Weights of a small GPT-style language model, trained from scratch on English Wikipedia.
Size: width 896, 14 heads of 64, vocabulary 8192, 143M parameters.
Architecture: LayerNorm before each block, learned positions, untied embeddings.
Training: a variant of Muon for these matrices, 907M tokens, 13837 steps.
Each number is 128 + 24 x the weight over the matrix's rms, rounded and kept within 0 to 255. Layers, rows and columns count from 0. Numbers have three digits each.

# layer 4 MLP up, 7168x896, rms 0.0212, rows 164-220, columns 504-559
153156161133147155132116153081130103101154122091097126120123141114139113078129145109108114111130165157144142164135167146119106105130139126131108107106165155124110128057
115107143141151155107127106116128140123143199097104123122168154128115113140170128112101140139152120117157171153137149120142136172115126070091119143125143081114136154086
113125128150117126123131103139137158123126119125138143123128125124128130135097125107093143134107119128117122149132119132147158146126150128125160126098136132109144138152
154144137110118092108138156091131161124151148196100121114115172109159151140121159107095147123130153103123067136128117119132142141121135136116141132151120168087128127108
097185118130141114121098146132129158140108176178155126131145113157143109181135177136150146116140144113157189131119113131081158094120133145132142125152140105085134124066
147114166143101130095119180124159136135129128150157119137133100136140134095136105128149097123207111110134114174088129153142191123109174093161140112111149124108130129084
096113089146147146122108120130131153073148137138116145099163135180158138086101159117087114084138147152105110151124077157096113134155142114148102117116090151108116096159
108056109112119087144138105106131126113193115126101128124118136149167141089106129140130146117161112124097146117118116125087157094078175134134112145141130131083145146105
105120151155140152106142141093119138137149113132095127153157087132081130114165184151134140086146178116135104129098180118115119170144131172125099132125170078123157126085
147146099044102118149120132123139153159117084106146164099115115103098118129143123071113207155120104156141128166146128106148123119108145170126089168132146174104099136109
154109150127125131108122132167092097127089128137116169138110173136116117096113141142112124126118129152126155126110154133133122118114149161124115157163102156141127124155
129130087114111115148131120109136105149126181142159133122113138146143096121134102115129139156118128160178128115131123114108148129136079124142141132117140118134111120113
129135123161110150145152097104127141185162154152138051122106102130161136122153118115136149142110131134097096140113112170066173141101153164148108112094153146111129168062
115091175124162120125124104139140102165129091164113085143066122085141143126191108105134168143135137154135115126193170106160160194124095111131163119153136136145154130120
162099111120120086130098091119161168110137108170159087109118142059101130172125132141159087111110134150126149108162122137142112113120140099126141113137096147121162186123
176117104121103113127132117095125129108142093133140150133123101086108117089138147143169153135099123132121172126132134141096127130127094123115175089135170125151133130106
133143100117086177108143157098124065113135115129107139129156157094112113106144128160139089136149116101063214094136107120139159144116156116131160143090155122099126102135
111184104107160097124127091162114120131152142142146124101148105151156097154163111113134144120133123117113128117123101132145159170104159096146105129146139101124181103172
124104127123125136122126139143148123120103143124116130112151130144120112113111124141118141126149147119115131121137152125121130126117131126109131131142132143120129118134
111128117136112189114128120174120154148123077116166152138127170111118139117080120074124084113120139139134122103138179161110158099081113141101110152107108154170094124100
119082135124104137111118123166109066129090083143141158114153159120130107158156122158110123140117147099146142162101156100146131096146139107109148125177122137112137160118
127175109141105123094151105136157069121147133133165169152149132124115092137092111126104044093077085124080125127156151072112132169111157113090134086118130145117097119076
114125130123087118178106102159093131156138082140123135114125162142152169115130116120101132116093158101150101107121123140119124104134137142155135138139116120157129151141
118126150123167097139125145127109149110119119120129149115130128122149137141123134120130125131130121122148129148170125151130141122133137100123141105116125140134123142130
094130129101149148105113122129146140095107146136131128151139127116141151092146119134130086129139166088123115119131124125151131121100143167153093125150132120156132128180
123133094121107120110097164118128130146112145156136108145158096151125105147120146122106139165111136142128113161080110106130158157164121115157107125104162104107128111153
133119137157110114128090143118090121106103148124117135155111123089129117154122127119120118108141151163130122179135120127148159132128078110144103085144175135160160104165
115119102129141151121162098106170146118122136134168100129145159105123142181132173126125144154135133139139114134103128132122156121143100127122181121112134122124145104130
106114128139111139124129117162110134114154093129105127127148125153122100095136102079130135123116146127136117131148089120117163150141108154124091140139129129139090116128
146135112122138126118121144137125130135133120094111150130145093139099131115118127135114126161144142166112153130165118133211141130140112086145122091164096110155116132135
145142152100130130119149114096116156134111157147124171181126137145149144140121105080143106155133144105118136167110157134128082114106122143097125116194149098128109111170
082112112130086159120136176133165150164143140067172174125170148086147136099112112114112149106139138109144103141152183118178073140115141036180057150108161111113089167068
145144168141103096129132130135140202116127130141104128152125131150114172124143127123117157166076106137149126149098096098127111158133100130098153102119138171110116117157
119133115126142122140116140116082151093141130110132140130137149132095136115139062162156110118176121138099071093149144106113108113094116119091169116129143159170158144123
113115148089135086080111109140173109125132089112099091125111159119126136138161119103158104104113111124094125101108159127137177120110112127090124136108155115145093122129
126116112090154146120128137136133135109150134135108127127134138120112156118095105179119145131103121120161133126130112124096125122115095152143144112113146151160162102133
104102113109150114101108163091126124118089092128141138115075113138122137156129140128128121127114163157164099127122190117158154119109112160118158102131150161121104148132
074165104120114139163139104133150130111119134111098108111151120143155148091109112090093084099127100153102155138108135157117118125141150107143123125077168147084130156111
124123109175129106130174093148152148157090096117109124126118111162103122163123143114145123148123116082122121111130155132153102105143123100107109135079100155151127140113
106068132125116154078142139108128142122085137114162140135201103125155131139111129104101179142131151133073098120102131126148139134101112136129107114161109141145118091122
107167138116127094164118107107140094132120141128106141126176123148127139132121138134099131156150135135135122116128142121108115147105143139132147130114122103127152112143
142117075158159136129120102124150096107130172112125123125142146129162170132130131113119148133122089136142088119087148107129138149128154118096102130095135131125140144125
086075173063117128136132075118103127133109112105144141115141148170133102146121173088113159124118124127139170081142111136126114151147085119130149163124107139100135121105
126097135164118094102125112151135105098161146132132184159098150164114165147099152149129143138133127110127153142113106109150147153125128176134111119125096112165138109122
145128115135133121144145130132146158135116095142130145111142125150133131113139152108166119154160143129143113149110125139105125145099138116109170094145140154112100135129
200120160097159153126148171125103157121115156142107112096140119136119153126154106128153100112114163139110131153117139184199105052150122131121090143149148122131108162103
096139104120112120176085130208135168160103124089160126123142126148138121092127094132135142180150100108136165134139088113118144074081115129108172092155102123111173103160
119139145115101127120142114132132139088097082141119119128144124148127140111152085106121182087117141111109120125115136102105156111106125127123131164120146179146145151106
138117154150073081135138116133107114117118088118086149115122098156145113143155129101108136113167139134117121113118074125149147143154091159169169118166122126117129107114
140107125115124141132141123130123107168116110139112161128124146132130123130151133108138089131143172123127110132154130107158112135125113107115132160120122140161126163117
110138134117114150117134135157109132144106134129141154175126119148165119137116144101042151142113104166144150130132084101157115130117116112118152085135145075098165165124
071112160093109089130123137138170108051111156143098089077134134145134122115122131103127170149143152102139140081132129058167151116112114157098162149133151140145129071137
142064137118139116104156128117116095126105113118122120125101127164112129096146133078093107106142135143087132139114077125123114143117117157135124118121131105169104098143
139156105102133136127091151182181168111110114110134080125102162085138144168117101123131158108139097097141136125094144145147163110110165121100130162075133127121148075111
119157156101155127135114116113146120129112101162115108122160113133097124117142058093141085112149108145130160139154120107140126130115133111128163082128142051130067122144
096113138126125171125125126108096088137086133108141132123110121111099114099129122108123109118128102125129107132140136147157134129114145165139099169141103132122174097137
112117101149149128096107109130161123119108127144107142141124137124094143113130161158164139144147122082168146125168128128111087097085136132167098143126166136121137137113
# layer 4 MLP down (transposed), 7168x896, rms 0.00845, rows 164-220, columns 504-559
133174105159080130111132120168151147145104121178141111153112142129157150141143113131173113140129157146092118103107128124119083098122116148167120133157104114121140147139
115129148117109125131147139145124147130109089164149126159079103152124109117086121141143126125138161106086116106130102129139133134105127150155120116111121173122129119167
113142122113120134106126146125106132120121129122117094149144155172137122136144109111133115142139154106159142108150138157112121104143100104138114120158108132123142114100
130070104150109111131113169118081104143139111162111140114155136129137095136156145142129161117121119132127143118133117104130097116099126142101125132143184100114174137099
136075138104102064148117097125150149138136132150081145122042143085111125102162096165124124110103160157094121099083109179160110117170139154112090168120101118139144075124
134107110148164111132130111101122142121064114108134116132088147153129166160132115123113154147120136162122172125142119115160133153142049144133107135113082145126139159136
106154151121088140173093187121142141114095163099139091125117105112104066155173120166140119132114151161146146143154163148171144178183206126107105187133126157116135118095
151126153123153144143134126122133123133108122135156155109136112121142119139150127118114116096147122116136135141124179141172132157131096091142112113127126136132072114162
092141097128124155104115148159088068131110145102122179118091095162160147152112094136144124166152093163119161111156106164104102102065102127125161116115102138132125136149
114101094131071131089152102154116120100139202077146130133096125166164152157098110096159114133110126104083118075108101145143119101136101160135151164116138111175102107128
104114089136121124131150147096172118162135141136123111136111098089130138131105132141129138115126165112137121147167118116094084140148163093121086135164132132141174141138
119122122125134140041114107171125135119130130136128170114178118160095130106113101119166108124154089081122152128131099123164126120142150113120110180135070138165096147101
152091166151110109172133146145115154115114115138127108161150134186133101144100121118125166128129119111136126109134113139078115121136145142133143122134107180120109130149
112111143135165186118101169117136040059126114153209108145118175135134168167091133162090149200108190125149158092126152096119105161121124114121127131079149162110193116142
148166146120118092124124124148188111158090125134142139100115094141088120098129109100145165183151113146110182139159110123127132136111108126147127114156121079193104122086
121127141104133113137136102101181127149115142163148144102098145151081122109131102134152144146150135122155132148107108134111156124129150118117080117144060132135124144130
150121173109152078194110151135132118154127105146115140153168172122129143128086141113091129134135137083141135119127131114135130155128052118154114116171097154143152083107
147121127110119152111122122135125163107121095140114137121140133121161135157178122108104126100149162157148095116135142146146111085132096175132146113079102127159133133128
120146128118119112133132125123127135130128126151114122148103122122128135151152155132124130131120111134162120130107099136144134140116128132129124123124124101139115141137
151084131102127104129167100096128103086137122114123101147110136174088127132169182166140186177130118157127158134128085118130079130116103128143152145175141128112160131139
165130119117156134129135112111119163134140098117140097106120093096143145139102134095150128117177113189112145137133102178111124110118083163109139125098135108132126113155
134158127120110104127125148106159121131141122095095097103131156110117163121099122142094138128106114128168085101153160155170095145117118155151099098102139101101112050110
135140142151130112112130124151162146114139141108104085085170157076090169118120140115123097128141136136116138122131103117170091116158146124104125120127113161126150126103
131113124135094116100155161145128141127106157108118096155099129121123145117145131137120161107094143110135135129122112154136141095107135128145117121147126147127136143143
105099131156145146118152109145176190130160142118129158140124146113112149110158139111144129141070106122142151118140155140116152164145158171135125118099119120120125128068
128116124116165101141104121117128141123122146126146175121094117104089104124117112112105103105138100127127123132145133126118111140129104158151132131139126155107072116093
096095115127104153150133134160123115131128128158130113123124105110114124122117112134092126178118070126097162070112149119098102093118129126151142153131113108126110159135
114109109162165127146115111130151068158104140138126125127122105130120155102113136136136120150121100151120138120173151147095088136128109129152066102129152107128114105162
102146139122124106112094128107115127089121108079134128139118141149128125128151133139167088125104137140102110145071135141117140145148121097122103107094150148101112100128
117162140131108129132132105156092116149119101138095120145164110132175146139113138107149101115158166112147110087108149109138112121119113126101141144138129094138149140112
103113118106127139112089134123151131117097167131100122117169094150118115165111169170133124124110139118118120080128129171138164124129160150153110131123082114121144118084
126149108131139153144173150063135063072060134147154107099159116113129112172175160158075143141073128152097101101170138115093187126140120168142128123166177157067140095138
089146142128139142149134140146127143127133114135116127106107105116168121145118162114150115075154186125139145126106164145128108127153102122151127157094102104118113121119
094161114117156115093091097193147138121143164166129114124163134150122078120087097129093148102139092117126128132115169115105138098157157149095150100151147062183172099140
157141094116143157146104176130108107083152192175136139116093054158133121165099109135114103114141175119087165120144136121169117141134144118188115110119119169107136185175
135181093167090113125132104118125159151138125118161124130099121109118100138113137097107109112146130134102100152139148141161110122136142117107110145134081126112086109099
146141101112138128094117159155138110137111141131131120148126106145133130130123078156125109146126091143130149116158124157089150082116135144142101114114107114143139127131
087174152154134115200103145139115113080140133099104101112126148104125116101137127077176098172146180120139150101133088114206117135149157117166100093110128146163107181141
098146138118125122141116087145111131137160133147160091097155146146158112122122087169118160133156127142126129156125139132145141101164121139138166094165153136140095125144
117170106162111063173142073147139138133122098119145077143158122140139119135120149124123128090105118133130135162155153084138074082111125143102164130139115100227148131102
127147110134156139114142105152133133117132105110154114101122166114139119106112138149143166091113143100115119140127130095134121110146109111103165117145128136127122133102
159124123109083093124143090142125128114121141118132118116127121113143117109112129119146124102147154131102139144108115107160122101124101111119129133143108135147115136145
129126128173123145067116143122150132129108120109125119111179115138153106094141134117168141097116135164149131125134138165120107137161147099151126115165150164137115080129
133120147084097110152134130074145154101110078133126110095085113075141120130166061121176120144096126148185116145149080126081136087156125117145149157162148131117097126106
127118136123124131099133127091141119115120145138132113146118106140138119106121152136123110111093107142130147111131136143154125126138093136147097175105126128131151134120
161146146136134166090080170105073145133152094115145097061143126192156127149149164124071118187072089196096140115178141145147088067157167174036157160153126128138119124096
075126134091150154087156118114142162171122145130116157142095126160130122098145143093138175123156138110100127140165121125131134145082106184086165156123112099141154128162
112123117120133148159078141140147095145124152133122128149123111124143140177141118119126122128167144152103162143130137144161133117135137083143119118107120110119122098141
143150119117134082127101115110091112148112119140084121074177118095130134121149131148130146121127106143096135129159149135102107145157130095118132134113163149153124156171
114126131142140146137139113120137141139130151138072120141154135141124116138142112134131112134126128111140117168114158136100133151130103148134140108141123145137146114151
201183156153124143090152101142115167054131101115119066090136127156150105127173116085169161109139132077110148145144166149099100137129155124145063154077110157165070109096
094095151112123135156131148134088152115188123151128150077117158124115108155117087103152079131141151117137135160117144183113129110175115106135101184147122175093116120142
136094110140146142136102153163154125159128123149161127113157119154112161137102114158146134166154115142192140128129116141150153141103141118150109149149113127115173138146
136124142182097066146082120155137098158140097098129161170146113136123137111124139123136082106196160195110131107150075147174101090160124119175131099120074142140128133126
127145105145140152135162173130112147108162134126113117139048122168124159124113132150127137118112141104097159117112103139123164129108152151120084127141129176141151162169
115156120126134136133137124127140126087120119140144161132127130147164124164134158141146134136129102161136141140147121105108130092134123057143135125089181133145122119126
136129115107127134094154154136121105125123117153132121139128105123136090134121150097094162134113092133129098145132099109124150089131106123146146132115088141130124128136